python train.py --positions="rope" --bias="none" --init_std_o=0.0 --beta1=0.9 --final_lr_fraction=0.0
Each number is 128 + 32 x the weight over its row's rms, rounded and kept within 0 to 255. Layers, rows and columns count from 0. Numbers have three digits each. The size before them is the row's rms in percent of the matrix's.

# layer 6 attention query, 384x384, rms 0.0324, rows 304-319, columns 192-287
094:049128144116077105124155117147145168140112125171094109186105164087179145124175096133130153145082170112096144146140140135165181128146087117117088157152184142094103163172144145095092119066091094090157166125173137134085127100149110204162156109166138146071132151120058101194111129066109132101
104:121162156090117157099180146102125138099120145075174111159107157116147079089107117170165155176121148113125114108128174152122152102125153141150156071104156130125136135147117170150149151116147101155109116093183186114157123171125059119114104115136171184183129173095136099180103126131087131087
112:144125140108109141075111105178087162207148154109157108126134126148187071106107126104138159130064088185113135126118152196150127096134124116094155102102095134106152132109058150135154147127093088072129117082114113109134039149141139103118156142178164127134179146199199052132148126134090166089
096:112134123129114041157135117112146176131092050143146151163109157157132108143177078162187111119135178148100163136156142112096124198128103146119148118160166113138143128189134036098114093157153255165143171151117123104117154138137108143175127093119139113099060165111113130149120128096169124202
103:106147111120121132190150049149111150200133109111086114044109081112188152119059193123129142138143158169100120150096192166137155136093172103097132113116114164098069105040117100091130111166068102077169106119123117086136105115144148115140115133110129141163122188133147119142141175155137117185
109:169180126150153123107164091086128151137102109166181104106088103134151138070132175127075070128092113139124141136178148108138128139180090189131150158149158142122103100108133163114145137147102151114164165125134129132093113145148117087136155164118092152154127128048134141161104131090100130125
089:118140136096172098126169157118112108106076164152056133097127136118184140100114138135141153091149153101122102119144135108135164144131133086145107090144130101106099139094100163153107132136158112206164095171072132141124166126156104155107095128039128136168120136078121089126126119069116148155
109:147135083119118127164114093164119102221082152120079143131114079107156114085083151121164116088099175075106096151076148189123089127094098104090131159176146156131068159084138163077107163144092133164139097125092090127118133126121106177127123077164138098103140122112153151150108158130149150129
105:062121142204135143141177143117170120153139148114079111177169078097130119118126211127123160138143135143152192120064138113163085178122166143158084098155103135172143096112128146164158169104136185057147099115143136152118105087124160202155153169143138166187075124091120204148145124117174145146
095:127140075143163121149179113151167112108154151090121111068178098110150140141101144104107135169146146122160120158098144135147129149080137112203098128085094117146123134100115121189120186088183149188150076143080134134122155118112161086136148117125065146169101107121125101136119114080154071172
119:094159102123201191108123087096183084091189126125151146134133155142113117063139174108089104133106111166137108117144089040069167156163140151131127119127171153114107135106106145121123160089175147095120114094122147120148097136116178095141126178142073139129106132116075152125066100177092096102
105:162184108168126134136093145083140076123160102130145114137146150146120158196124175160123130142122104158207129103131081058117141176085116096178158165136097153200175100139135083126160134071179190122131156131150140161122138118085201094167122193126094112130064088130114119084112094115159118194
103:129148114128160105150166131145125202117116132120113148171155164105124144096094136129100073141148083139112111137096147079090086124239085194119170116129197149129089124114125127038128089128132125097126179168075178151117119090107068175197095122153137096129121152119148147175104114144115088095
092:112081154069134118070155109126126188151091132118095075090132135140096089105158119100152154111142099119092131147063198139106127117199114167119098112136214142059142116142100153105107038089113146076190180116150110104157104124166100159086150128179129132123172161084125154199093120150100134051
102:148140120145148128112091092095112162171130151073104108092151136108112155161162150139138070136092101126138153048084143089151086113150068096145119128161129156146104065088111141091066074149124128181173094151104118122193105181154127108132126164107110097160169119129156210067115078142147053107
104:076152131161128170109145095146137131108206169105149116252150134099156137116126131168159104199121135115145101137134118066102133123089108121148120112082125151187166137170104136103169154090161127118081119137192167102151113193100100095100116145127114153128109209117158132199155104099105120116
# layer 6 attention key, 384x384, rms 0.0319, rows 304-319, columns 192-287
103:132118156101098077216129126118139083151153144109124129196103194125120164114143124110088130120111128117083125132087161134109148127194108138146101108162153164148122138144092150116085117087133142129058114159147061176144127153151122148118144113188144148148119103125143059141154104120133149088
102:110159115177112094132176118107143100117099119106126137119081134102082092142137129106075104098124096199107120129084123136113093173171097181123106116186115122129135119123072101143205142150163096094120124139152122185114167109146087081089133168179076115098142058130135121148049160158156127084
111:112120107098146106102098144140120156135109148184194109120078112158106049131062092131137138109110095141069140147086147166101128100187152117142128130081123130097114135097084115159119154128114130069094141106127092131111094108120113191109124126174099163086218138168149144161114147173152157120
103:139093126132143152097121084171136200140110061168122135136110167142194120153117133129129158138108103199106129137153210158167148134107170081123148156109151154106153087110097096117074122160134101114146209144084107114103122156138088140194115072147146146112135116144105092099101122150073208128
136:051137123096154106146124160156044184165120075101079142114074111129156143077105103117163095125147146108070120156162127186122090092174132133108114082065149096091050132089082135117070152149069138134082121177113124128137131178155121146095130134082186142139161139074161161138090119127116143061
102:172111182177049125117178086083167080141152160107158119119154102142133151151156189142113135103067091171129107132182133071109106173184148084146086113188127133088106138147111123102162123164088141081138107134129096177138123113117153068143089141131093108119116127184033118144113060142141100092
101:154128147116125138123134128156144147154120140137144134067091131124097190183079153125057193167130091082109113136123093099174109086096096037169143161157122128147144192154139081150110143126156068162170138158152121135154193103127148083068119086157136112073128114140073166137075080084039085105
111:141129104135130105143084102182074149205076172084144147142107120100101153145083101152188123088135137076079100174096101133095155092130146099105109129159129138160139188096105117112073161092139119139102105160171125122079120210092135129135118091110180100146125209043156123159121093121088144117
103:057106135133127136182113133129059114182119082091150111182093131128160065131122126153171091155132159112162139140108078138135069096072129114116132051080102074157130156039121128117156178106137119133129087122145113122141124164161135139150096151113100165141091192132162137132160068068177143140
129:172106174076100117124145103151132158133122139071120127111089094131114080159168152102151198154111163101169113200118058147139122126078141051114151137095110057144138164163177138105158183138171146167187113126193130139150182130143167081089146138162130112091081148162102126152199132089138131144
107:122163111166174133136166164093131091071132173172141120121103118131106113135154118080061199142105118177175072097123059111079112152120177168170110113171149096140128132159156167085156174100147143123115125153136154145100097121115108152100110176168083163138113111173067161102110149120113082105
092:162157167073143164072129050097166125123105156171132139090108073111168071206129139109119169171094167109224099151141108108104148122134157100135088082118127131124206165113130176111163132126131150140132144088189148139108140098137152154085094104166073156095091121105086102129143104099123119147
110:148115079108155101202140097197125195133137109090064132165165102083159156129088169104148101099179109142098057153104146126105099171186095117125127158115178117135073126096116125102110145138105084104109172177082131119078095136059128105176131095137131050117128143149112138148104159115159084100
123:096126089127157132153123187156118156160115049118104169142129142118119105079134118117107071107133108139067123088080201139122077132189126162139130118077189088115071122119085125127086050117097127106098128127105083112110119124163083126099148121134155110127140164085169138140080120109169128089
095:119152135138103171127108055109170136114120103134159106114104150082158137169167170121161158160103093128128104194131169085118136151099108102139114152124093148127133114188114117163107088121116093084200103149128204127121115138091148085093113076135142136114147194143091173080135062091112153115
102:076072143132162120131138122123147115091179163158149075161110122083090105115154165062101141168140120138168103146118064158084128146115164114088094166098105137135132153112138168163182163112139113109148099150121175208136124119145135148093134165157127168136137140133114133148125202157118125119
# layer 6 attention value, 384x384, rms 0.0307, rows 256-312, columns 192-287
080:137135155170107089202123168144163143096081112162175128144150123139099170149141145166131115071196099069137113111162155147123124146179130077096142141110120108142106135082144072100129113145127157117105150114129095147143138074107111144109152124082124087167126083135124113122144114121136055087
093:183123110103171097172126167102125178106134081083087132146177131116154118129122114116215138091188152093110199054148141149160116131136151130108095132115098106115080123082171117124125135088149154172120164144137121100211164084184163109165110171124073144184117102089111112115132132131133105148
087:110103148107129165130171123129116094103135076171072132155082180135092077112016030078121105160147139101130180150163101097123177127089101177070113120072100128159088154151108126142168156107084156199118080137143140170109140142182151113114081100101167112094128161106142163144139123105082179116
090:158128133105147107105183068145127157155087113119112108091138110125141131158155206115066130139140098157119153084168109097142088093115103139077125124121122150115129108154185087095130161213092133072165140104137155100115099148135109110140083138137131063085096082127146165117147167151155083082
086:153134088077081142126104088100129111139113108166141129108089083123175129087181104108105108135140096189136106170111141142080134120078145148128126112106141137103164137167089107135126155152154141095100141094099143160141122140080129092150190127111163201079185158144108107132080140112162181106
086:120144160109155125086131095131124137110175146141138143121124132097149104140174111111103151118111149114131105145138110159116148135082149119115102090146084078114105134128106159102130158185157129136157112146087125118136135119109109139141161124157141170101151141138140072164138066161091144176
107:176150152102124112168132108109127152141064121130077124068127081157143106121118098112129096092082149116114114146135147048153137152105121154124113112131152131106095146127175136127121116134137175174184087137126101088152129156217130113203106052133096142150116157088120145137121084149130153141
097:122121079122188216093117151127131137111158109148122119177111124096103156133153111148131100155043159171190144120134135087073132114108114197114090160122182188130149124118057114134129103175086086105097133125167168135095144182107174091142117093111151116108084135128171094059095116108119172173
089:134104111147101131142128126180128112134130084159086126106161163162181158157137156074096088124138123146129090155114171077105083159134106177147131076105128095128110097078148129063127108148103164025108099144075123076139092155095137121177125105124116188128121119143134187116122157139184088158
080:185180124093114140155119163115114159190116169117147171105170179162142193152158121169188170079156185152107195114135175133080147098133133043156137149218101115129181123116140171124118128117141155137103145135137156152141147112130094136141157181149175124186075117115120153170152107119171152139
095:134126115147072107148099146163143103111141133108093095157157152115137163190170101064189130145145105123158158067177127112099126160111134165060095156068131161132071135117140137168178130154083113134114141172152113149185142123129194169156085135092155142138085117170164139096176126107089158132
091:175084094098080091129122178131150153111138151102133144151135190147149195163074088159138143158192146089153139162177130140135222124095115108153156135158119157124113180166170161129173169114157155167162083192111163185124162152130124125055141144128132129140144081161154145187123092155083123068
098:097091120113152109109147144162090185142132141158130130074067088122202059097087125087114143141104107120102114160092128127122138100124174111128108100130131157110130122118132087154133175088187122147185114169119175087163087192135135147125087133176119152124155176124094150161087208146116074150
102:144081127125133178122143179115118117091141096182117134221167165164142169109049114092105126128174166109134162079207136126122135161168163120137150124127049129180139133064135099103104100081119136169085130131099124125120148111151152138124114117148092113131146101082148205120118160131137132103
083:144145159183115179111148144121128049104115166131138134175115093152133176148100149176165108122117129113159120117138138103081168100149171136073137137143077086165184157152157088146186124140103129188139131126114128148135136173148140144085115099064171089143117118082145157155110166110123122134
099:111087137139152187109151145160116082139158095154148093196079149145130104135162113139114127211132116178144154110148086127050075158163157171110130110093117125154159089174088100113172143100099114108077142113105129143094124180118138139123103171089126114067109143157182129128146175088168169150
094:133163083129155114165136169074121168119090124128113168105126115140104190096167168109062113076155143102142137113143150124161173121161110132081099133149141162084124162094169100138159109178122089122117164100124169163114125131104160069143086122153154076116132112126111081081130149125114096124
089:192126086109099093151133110130140177044111126126064107147179126109123167158147152146065132085163142071141107138174146104171110126110109181173112133097119135149077150120147090136131101172131177082119190127119119131119166107140119108124172110116127071136156086148137134147139103186127115077
095:100078144115101154117110117092095111138111118148195150082128126160203067099062100133189081153174120141130125182097140134163173127119164033144157105130148093135089170128176182088114115124217180110157051166116174164146090121118138112087179073141101158138135139155081145132121138145151156107
103:134168126114158155122080062155115138180142116119142113143140126128099159149148129099114123133059098179148091176060097111121108158111090126209136107104197144114131108084052130090130157161088111014087138129133135147102128137058145124198132183121110135091103148172140105103109094118114082145
090:157134149082112134114119123095125171149143125136182152124181106142155139153132116064146191151129171123142148099164156126136144169131156108163146158106115107122132157095101136176129109109137170123226114205155140092173174126134109143128172110114081194163160122074115103143132132135112131129
097:196090116132057159123130121125170115131125120190070121111125111136098125155157089118091129166142154140129136132169162062111094208101102204084153133098142104112121141139159148101124085170079158120181156102129082109095157110153143156136142057098118180130112113149144142097162118114119171129
085:154150121134077096094080139082133117167124163133129121136108101154155112150177162135206120099135092103130112099080147139189154135125135069155145120115143086121147139115139087139122118135161137111125063109108101153135089072081114159151096127091127194146176129165143157099155130152177213112
088:123160100160157191115124119142107086146149146133089135111117129147110132146163095173093119142102178142145137122155137129153098144180136133130144153093106189072179144102132189130112081189123115111097129128087134129090164134154135094126114096160169065138131129160147112113127154127114102109
087:146129123111158155132160148172115103157130080115134128108103156137131044123130058236097103154164170170108140139098125168069093075182127137066152142111123166107170105127098146134120168108088148153112164102111112094111149117170101095114095109120139063084153099137101106161142204137157104150
099:098109111100149122124120166109141076122150134120086142087097150140144079113098104126139134183129124141132132125127122128148162077122158128109155086121132155115075119177156168195162159116132139181142108132124147112112107191160119133078122132132142148108146141089108127122133153128128168130
088:130134134176103134111157177104142146107120122114121114157148124129129110146140085180149119126106185085122133134170156070099167141134137137044101191152072134144146178170171163156095128084121119217148129130152126143119116098145164178090113082140125157159115098120120146130140113141117184156
087:166190120147094126141122124138137078164127107083102107118102094128094180151209103136152100093135120159125132123131134099101075156110147143157119094081108108086168103158142151120152163147105181111092150100056092154103123118129080101132141123051183152143161144193181116128096119113208160116
097:181091153154071111142159138155147115185133101157174118141133098105183118138166132116122100095137119129104183073124119159098079149126120144082165135137056090122141141142166064091156195145068156178137152075080089130097135129146124134183105115121147165079149109063194139176129177122155082109
088:110093136179094169104121149158160112134189128134098157219149160153134144142067055136179156176141140092125137128138109144099160171147163123101174126092071083138152138141096143108110150035091150158109167139129114139122163096131152191051159170107148186119130122094096134142117151104053089158
090:122107144138147161135096107087080114092098104196089180110126068103163115124073151165144097089093120135115092201111154169101166147099080147137142157138153165091126188086123130103090091183160106110171129133156138126167138120106135075190155070182156132116106144122114110122118125158098069163
099:133176147097223185088121051100134059090103106096151140165110086139103113108165171152124125146125134177147095133121110089073102102139095175139109183154157132175151117150096078123157093156130074067085149138150171130128093184115119104134146112130121115114070134131090139075161111133143223206
086:086067146050116063110143091125135136163115129088211073129144145136131044132091140186157098199118123150110190047127087187144107113131122159107190147145133128163108096187126088125187145101144106157206146142174118137130170144171142118159065151100090140121128130112115084131203166128096152074
103:073106124148152156145141071157123088098171101143176102211170153148148109120104150123094098177136111142137125122129102131120075140175156159117157144098088114197114100130086110105122104093097073087050169093103098121120154114107164136102167119129118110096113113130142116137167138114098130157
085:177151120093093100153138148109109166132088136139136066140158121094121169176127157160094149149080187113117150065158119115150157135123092212122068108139125121120152138138155143113150133162103100182162123118136118081112166121163121109157061090143105110138153119147226113130146083104216172134
093:138121135138179134116094159102121125123142119157196157112114079109185117088148143058153079075088077133149125168099116167098078135125114119184171140111179163125100166136126089197133123105145128123119110098097139179074090156095140109179152091148113178079130148068122074155101107128115089171
095:201101096133117104153110160070151137134087142163112108108142125133144165126155149102097112109157135135142114165173157075083093158131061150126086109191171150147089182129176124116117084135136150158120085147080099161148110126126137114164108105161059182152114092140122192135151073144172127096
094:101096133133085075151122135117133123144117157099124085087120178124149082123155115159133090129141113146123078101052139148168148126101090197067130114162166073153070121127156146065140094121101110153154097094132086098137113118179142142148094073110098124168109144091124134138186117117138176119
097:129060112114176174104145150085097136071148106213116163169145109118121161101025119123093162157121138104118125180153147104101182160113143142180116138173092109136136170106138113143152122095143109182152157133133169138108156175092171115064170117157090137112140123111111124136093142141100135121
099:106100135127157145105145068137143139119171105125168086178147168124172131124128078050173117132133103111126110125097128119099065138104104164135097095071079090134130092130095118137086143112103149155016092153104084086135096132129142194093131134087069174111162115077169157159075153173162150155
094:143135092103182109151148134135117203159168071125176081175126090137097069139125099129058121097100170077139126146177093112160088126186143081173109196123083183114115139131088082127123209124154141119117158102105174179081161111086169079128131170178136136075142078183163111149104152146088050139
132:148159123097143145119086141123137141160114097164155104098145087132088179179166169120117107133059113146159114169128127086101133137115104166155123157116184161092103149138107129105158139195109107022133158127169170153057138143049150113178147108151142117085080107193177054076155071119131113155
096:171117132144188097153116116116140108093146057159075141172120052152123133152077150084135111101141125073130039135119123081100153186150102130160098104127125112132132140090132057137156145153100135125098150133135118116172116119094150138130110151063077180155105119075102180129112160128117106165
087:172083122090159127170144072134135143089092100141106121106132079140171113111091119115098098163103095171147133212122143068105112179085129172181114115122173155137089117144167084053140141150166194092154129169118124108137123220154133106203162094132089166117095143121080109133107125126171093126
096:125104105125148158126103111167131115151140117084144102167146165142160091156162113158156130185089105195138190145076109122131117138135171134130128133130128142135095071173114106061152166103131126080060149121124127114117114156089144147178170192169154154086089137173129102104174146101158132165
084:175139118173101130144135121137177104117183177107130154145166181121126120143217077124103167143162128127119150154108156112123134159116140153070112196114124084115127124156114166102123106124102120112113118094124112140115134087093139145098169115096129094108103115173113102122153106124071222175
091:142108109147107122126086166147125145162145104168127098101128117109173109145155125129093188110054138162146102146108129093165122121107119128139077151125119127146104137134122116091098114099148140099146123117128136106146114134090136155171147131206148131131142168170163094107136132120168136151
098:152166116125116098123127184066105113139147113122196061142131140140090166129145149120109120133128129176157085163126134134090114116121087074182091165170137133168126129145125152128138144116143129096177120181106143175110086164077129193133112173132091124131117098133127126126126134150205105111
096:141141102146124133120119156145099119114158107214119150137059086098120122145121100140124123143125099138136188146181150158069102195104118142090112148074147169065172153153046146186086103165119140144160131159122093129145163103108123069132134113069117135112174111116104043105127143079123141131
094:130163134128089110134131112128123080121132182152075171063163161167113108135156110103114167114198138117119118144115167094144215160139156045082113110146116118110111154060161201108097098175133150115149123169126136133190134060108130157135125160118136101184112148188044164107168112136072146074
096:091145084108113169106116074143109112165152127138151065110104145127126109137126126105143134194113096180137154143067131127130148075123165122120091070098131145130149087140057148139147170109153111083056120161139147120151121156074147140099140215139168184131150154186128151097110177118123104096
092:143127099160126126077108194115164161156126128150086099160125112138068173171192115216128136116095164126175113113160138119123132159119147083108159183141145152097168133141101154130146125139110121055189215090174150189076168105072158159117117164105181125148083101208113084088154135134071146092
090:116149057109067113122107107122142174116110147129126137075134116104090176116126196105084125125112114084142152141129113149151129128124068175145126111103145195109127133138113081171124139164108074067045135105140143131091139104107118165127161075165163154135155117130145120107123125170120089109
101:129176098167149153100101148130134122149169133119184127130107094094096130172212152178101108128040121169157126139112113137103100118122117143139142192113164157095143134162065129128121160209111101048120144098132158156039127132026131086159179109126168098063125107148165049103132115139102143178
093:121128138142184211098168109096148113101124102129127133168132125114129149100134121208137135082145131163122137119157134158064088134141110099145085196172111116103170127103151138083059051124087162155104158110119122144131144104168091149115188131127094090127113105109086147123095144169204143107
075:149152140160132144120120130147120107135157150110076066198084159114075127154150090166062142150151144120131112106066106097133149147138103144112104093109111121147180128092082167038126141109106096172122115118109110128102160079128122173117031184109121079144152139171172153137149143089169141090
096:136171125164206170116125118107140134132168103131089172145077064117112138120097113091136080117077115110139126188158101148119098098112154065141134120079157095105138111139066124193118179131122166142115067125109136161085113127092107074107167150089160144096157127087105177151076101135103136151
# layer 6 attention output (transposed), 384x384, rms 0.0313, rows 256-311, columns 192-287
095:111131152140101109206134143140140157149075164143155147152126126144135179118156151169111099058182087081099108146171155130146156098159121134095133147094154092127121151026167099132108097144132171132123146112129090187109128087097108147112154131106107101167092068142102112094145102098141072093
087:179134119081141099171122160080104187142120128121138120124155129112170146117123111144220150050147133094196134086164126134188124113092144116104078107151145064134100115130167150146135150102158169178166138125106139147205175110162186095154155106140101133174080114068117122097117096115070125131
094:146113174073143184116155130166129123101120073152078151159059179114090064140070073096098126217122129094075152157162121086087185101124070170082117093074106108141098152161101128079150136103099138186103097126171134141113161119181132131082060097088138127108138149100167127144146164109129179119
101:141167119072170106138176082153105154135110082114134107108126109122161150136166180115119112130134127142151153087169111082127083086081123096089093139118145117129120062145138097077126154227082095112155161085118117132107110141158109125168061134152153028089085091144138175122136156143127096104
091:127120086060114117089080090102121103136148117124164166095109091093167135091186088150122095169151129159204066180101135111096157112055113132152145119094109124072189148156137153132152139161136122110118163135099138148142137142103146088145181150111102197097153147155093102132128123123171166104
104:137123163090170114085118118116110169135180155142132130124134117095151139130134110133111155141133139106093084158152114142128148125108128108113079107146103102125092146157113149083132146131126121137132125142102143110118121105127105172130128136158106177104197147120154050172121100135079125168
091:176133153082137125119113092127126168149079124122102129068142062138162117141123121118131089080087137141091058159134131044127133146091109150091098124148157090097032135107174154072120134130150176168193084128147101101117147182249142106196096126131128151159100134110107130111115094163126149153
093:149103118136162202119093125147181125087122110131111121173119123088086139114136112133084115170058132178255154101124180074063104107153118153119102141100129159128156125153095085151123101121055059104097139123129161101123130161094109133112115087118117158082135161143134127109123153115173159148
097:129135118141095145142098093154125075109122098122098122122153151178150166146139143066109106123155147128158106134147173093112087184112071165150122088091101098125089134085147094070136102168134152046142145145092139125111078147108130125172119099137118182142100130162140176107123108116153109147
094:155155097125128131123097156092138163142141130148134140128150168149130148159169104167180183068134153182040158105134152143121147088115172061153136119173104128134200133119147203122140112119137134132081121126151158156139147153130124133136204155135215137179066139076120181124155091133128125160
099:113117134118072113155085141130124132132123114119073104147151166141141146174147076053180140135131052137232138091195143119110160155124131176083117138106120156111073122123148142128149137130074115106107166141137114184169139088120184156109103111096137178147077098168166139097152089087095171136
108:138097115110089071204114153167167114090128124113102103180136193121127151158093117169126107152153127111128190131160169128129174146120091093166134099089143153155101185148167113158196133107137126146130093155088155156158174101128099166083131167138111136130172150157141158183152149187145116086
086:118109096107161127075147179112089161139175125142160152086112097129185085126078097101143157137083127092115094169146101114148160086121155144131119118176093190089128121132140116137155193118174137125194130170174166101147064214136191128159077144182161131127170151115106121119060163125102057173
086:148077133110132208152138169112127110058139125145130131238127148158122152092068142102121152132154184111134144086194147108115117143126156105132123084091072118199185147090134054094112114094125117142109133132089141119112150124143149161107119081121092121124106140125162194121131156115158110086
102:138128182168133171165151136145156068106086145135107114187116127114146168119106155123137091140138139125166159103137171088074140112177128126121158124086077107157187149161160072145185132116099107149161114121137113128144130155121120121071106102081147109142126141111123155146135187121141114152
081:115067124145144203133171133126117079151148108143149109178080166153116119142128106138110140241137143140154139114153092134061109144170139168123140116094072117126221110207123114103151116101073131127091175121101138146121146156119121141100099155080097118058111150152169115144152169058170160119
104:140158098114182087185142149117142193135094145121119189117121142123129144063155149136080097092144113101218153145136159080156162120113117152110071143155181139078149158118155113127148104153123081156149186116099195141139110136087138109123106106122133093105152097152124112069113154123111109100
099:138129114089108105175116095152122168088077121131075101161144114112117170153169170177083144098180111087210103124150142107152088157087108146175113113081156107133090117099153082161149130176170139112119171118092110128110190082143096128100151081148085086133127100170120152143143118178143116086
105:100072135109103145110129118155116103123117141137166150072134115137199077130073125140154078150149143112112129162079152151156148139138095075155112092132125097133069214132175159095118100124199190104145054153099161129129069120121115098110176131149093122137137143132106138142121129171133159106
085:155191136131133120112097057133113154168140122137126136128151135140059115151142139060103116139095091182122097157080106136120109145146093121194147102114184092113110105098082129075097096161080106035096141125124131131117115121087118143151123168100096162100140133173122141131100101130145117160
096:156108180076107138139118107132148144125182130130174151131162097132136125158139146078175199110103143135151129129152144124124107181110191093149149155125138144123118152130103136169147170102152165122208114168160155100150137077156089143133164112111064162142127154088107106155116153178131126126
103:166107151159058158118129104167185086121111140152069110110109115135121118166178122118094135174129154140117142100144171087079101209116109182076125118088113146131093143140129113091120121150095139114147162107128078138106179107150126138137127068096087189143075127156131123105168124132139167100
104:168132124132056108056066107088171127158102182132104098123163101151179135149155140117157135053131135123175138127096159141175136155130155078155111114169131108120160115092143122134136155117169173123169087108125095173121077105117107136151115108102127161176145140150137165091109093108128174116
100:102145099177172155126151105173139113147125172139065124117132157126140126105131119143066119157124162169178153113125168129124078171167133144097110138103090202101174164140117157119099125149149137110123109123090161110078136144137116123105112107140152077125114128170145153104106136149109128131
096:147140095120169150110177127175115126167132070133152132095105134148138047133122089203087122164182200171036116142121119160083097056169154165085138169121134153096177124152076179107117158116124132152144167101144105113082119173182135126111100142111163049097140114116104130117148177136135110158
096:100087076110156105125126141165177060130165122122104136068102153141153085123097097129113155190113152110149163121109139117139144105138155147135139089151129155145075121190154157179158184124151148140164119128080135100132102161133110140102124161131165099099150151091124121133149184140115153131
083:111093164171120143119142158131129139092088110141099085144137106128135100142142123172120129109122174110143148100131155084078119152139143114045117191129072143133128197165131163149116143083099108211148116141161137142122114111181158171115130110129162158147130097120149124112135136166139155139
100:140198108133094073128097099100154097177130132113103134145122153138117211143196093142110086113137147166119116102129149100077122181090100129147153088087114096116204119147149159155147111153121205143119118113069125184146154125129103064134126100068157159158119166149139132105100099100172159139
092:178118145129110095140151152142128146183142102145186114144097130107205128135192119109128097099151154141105158104164111138110125124059135163084155115091077104127167146131146069054169152148066148171128164084115082182102153158165187111173088108113151158105132126072186132151118149059144104144
086:107097154201098160138139148162168094098155149140101123200111159130114090141122101132180165180165143102115153128136127152098146155152162132117206139062078097140166151158099074138122148056080145139104134121141130111140164071117151185028184150066132199137122131100117131146125173131098107150
100:158123173150172162100126088093073118087088094184102155102086079083149080148090154139159091073132102133140102184098143164123155131105084120127111146129157159085084178117110156096093101181168093126160163131157146109134097147113124082152172085149139136178117126145132108148107108151092087150
099:140129169127207189121136042101143086113079092101132143146129100153102138115123150108118130188113108164176102122102107101098105134180092117156121179129120091160154079183111088135121068141131046090086141122129172130133120166110096087148143089133110088061107140140118139096214135111133183165
100:127068139038102101116148094153155129188143091082225054098144110110163081157088151159145099171119146147050144088128068172157104096102148157069148157146158137119080083174130089088158138070177127145188124114170103112126184166200138107132064178136080120111121174082088123139191180132118156087
087:071103123144125176168158079162119088108156106134159102178131136152111101115116174114117112210165139142145118117118084144107083138144145153102178124069068099178145129150111073099126093093091081086067161103111113093104164102109156115081160100119087107080097130141154130147193132104126136152
089:199154128102089105132151148094088204123102123155119052149158120113168156157132137148105118110083170140067131062152132078142149139126128166090033118162155125126100117120124172098160099126096136178179126100164113097130170119177108125146043119162082131139165138134178119172113129104165161122
099:115117146138179096124110132106122128146134130153169170085076132121137097103136126066121127107127086120185122176113090209108061144130120153183187119130168160088116166156143088188134140143150128112108129133063148197113067146096129099173144075135092191062168135091153089147120102106145108163
114:142120124148117111168109130094108110115080119127089107112144110116107130144149151122086119091152105135184109142152151116086090199146085131101070130148174157140053205099179124156119091158122126132103107145054103208154136117133140136183088130173102213094130104165125169137154063128173134093
108:123095127163079088113108143180153106142109163093141065081131153125181102137121106127116064148142116139121127128080160152192134108102079223073090116180147088141063132111152156029142110089127117139158118110136076102109110170170145131140111119129119098180117147071137133116169120119122201102
097:149085157128163185137142186122138118063146126192137169160130137114102138107075128140088162159094144074067152121135147093105191137130115126159088088131075130159135197136135080149140104104116100149159182145135181108122148151070138122076156083145079149089183147113116124146104168144144115107
101:127127142130110163094124101113158133096151109126131101168159148137174158141131085045176163167130137107146093136133141122130066114094086154138137090088090065181145111136104097148112119122098164145058095168138078107123099111148184175095135087099075178111136098072189147142053082154130163173
098:119131116093147092157125154144108195181139099146147102169121134122085088113146143146024128082104159121140153133184078132141106136145139098137128142061058171136148181154110064149115158111154159126124145110132170167104185133099170107122129126188133150039190108179149116147124154130139069157
076:145152167099119114145107112139146144138103124170116128108137136150084153146168153102079099131068105148086150139138148100104121122164099157141101149121183135104054143141131146109112078156074094042136178117125164145123086110041059137135118119159105146072159124167135104116159124122165122136
104:173137151165165121137096095116130136108108075162069138156129085139122145147103143082118126063112105079177069140139104073126164177161118114156102109124120103131132109101139039152123132161119129149169158138161111150170125114082162127105115087061081179161120109131113155130113123096097077143
107:127107121088149126205150076135125096109124094113142136095125081130156110154114141160114075171094090140205090169121124069118134146093100154159120088094135125134069107137203083085142118166147171124142137170090114106146158203149130122200156155161059162099103137129065107137173120150181095121
078:108090090140131150130128113149111108171137135126159092111141159164171107162176112147175133180116127164202156119104098164164141106113162142141138117117089088139125093213155124058148130106089148100058154111087142109138154173111137142168198182160149147072082141148131115102208138087143162170
093:119149140184092107198135154162188108123153146123108169135143178142114099119205081143103131166135107129122171144122149124080137151116165169074146161120094081153125160121107144136136096126061102133073153118129111142134146074110143141125166125095089113096120086154132096079172107139117223153
093:137102127132098123100097172155065123156144126150126103109139100137169124142171097107104162110081127156183091124119116136194154098096112124128103138151091121104121166132149137110110137123099182110125129113140146116119105115091145136188140099231168132098156140147163075112105144115156157146
095:140170154151087089143141142072088068140144097139174094104122167145080145134122164100085092110140137138190109132117138172116102151165082085212108145133146130158165125176145180133127126121159106102167143198065129183150082139101091188135123158135108115090166105131130131157127141160227101096
106:143116104162125113134129099138095087138141120151114169121070102092148138148106097153128124140116095159203154157168148136091091172113122134094112160075127169067174129169074165158080145125130136164182139157132118140149145081096118090128129149081048159147132100132109066120134123082139134115
100:102158108114116128115117130119110119125168161138083179101176125158106105129134115141125165095156095108113104158128142095119202165136163082101094136184120136111109152058141216067075145154138116100143123168120136134131108078123124173137141169086157103204089105175071148075126084150065121089
083:116147080106112170090131104120135108143159151166115068110163113100120136150126131104155117212094121150193131116087158102143156081138138096147098082108102127141158139171102152127170159087123115050076100183139145079171122158058115149103130211158157172128145162150113150128103154101136127117
088:121116121159119111109090147140173142146071173134083092145149138111080161135184127194055132100133133144192149103139173120105089156144163100110143176135124169079162136121116128158122121116092115095155200121127130186120138118076084194088142154119169170150135131209090114096158168144142135065
110:103152095103082104087129099133126200098106163141108144088124129112119154132178170124124157138136121099179114136115122135151128144102112177152100121136165174087138106123109092194160131177113087091058115110146158126133145105102089143125136046166124166147152109149139137128125146163116086115
080:113141126197139096118110095149151114169136127137134131104097117115114131134196138129057097134090137192195176099103139185103081121149118134134156172079113148119140147181087131151124114170088094076113146078094165123090124118032093109152140121147126110053170118142148079128163165132158162194
115:114131127153163207090179115099120132116106122133133146173146107107150168092135134184123149085151126150119115106108140157102097139145106099143120188151107092128213113120123174125051057111092145167101139106106121136107143113173096160123208094120123089115094092087110150136095103164148129099
091:187165142196122158118133158142107118140130133126087066185157153134070098118107101147063124137175129161106142110104128119132145157190116138127099118140107127168177143103075143050121140081114105157132106114148098117103170120133136204108022183107120096157165158175172138153118157088130169080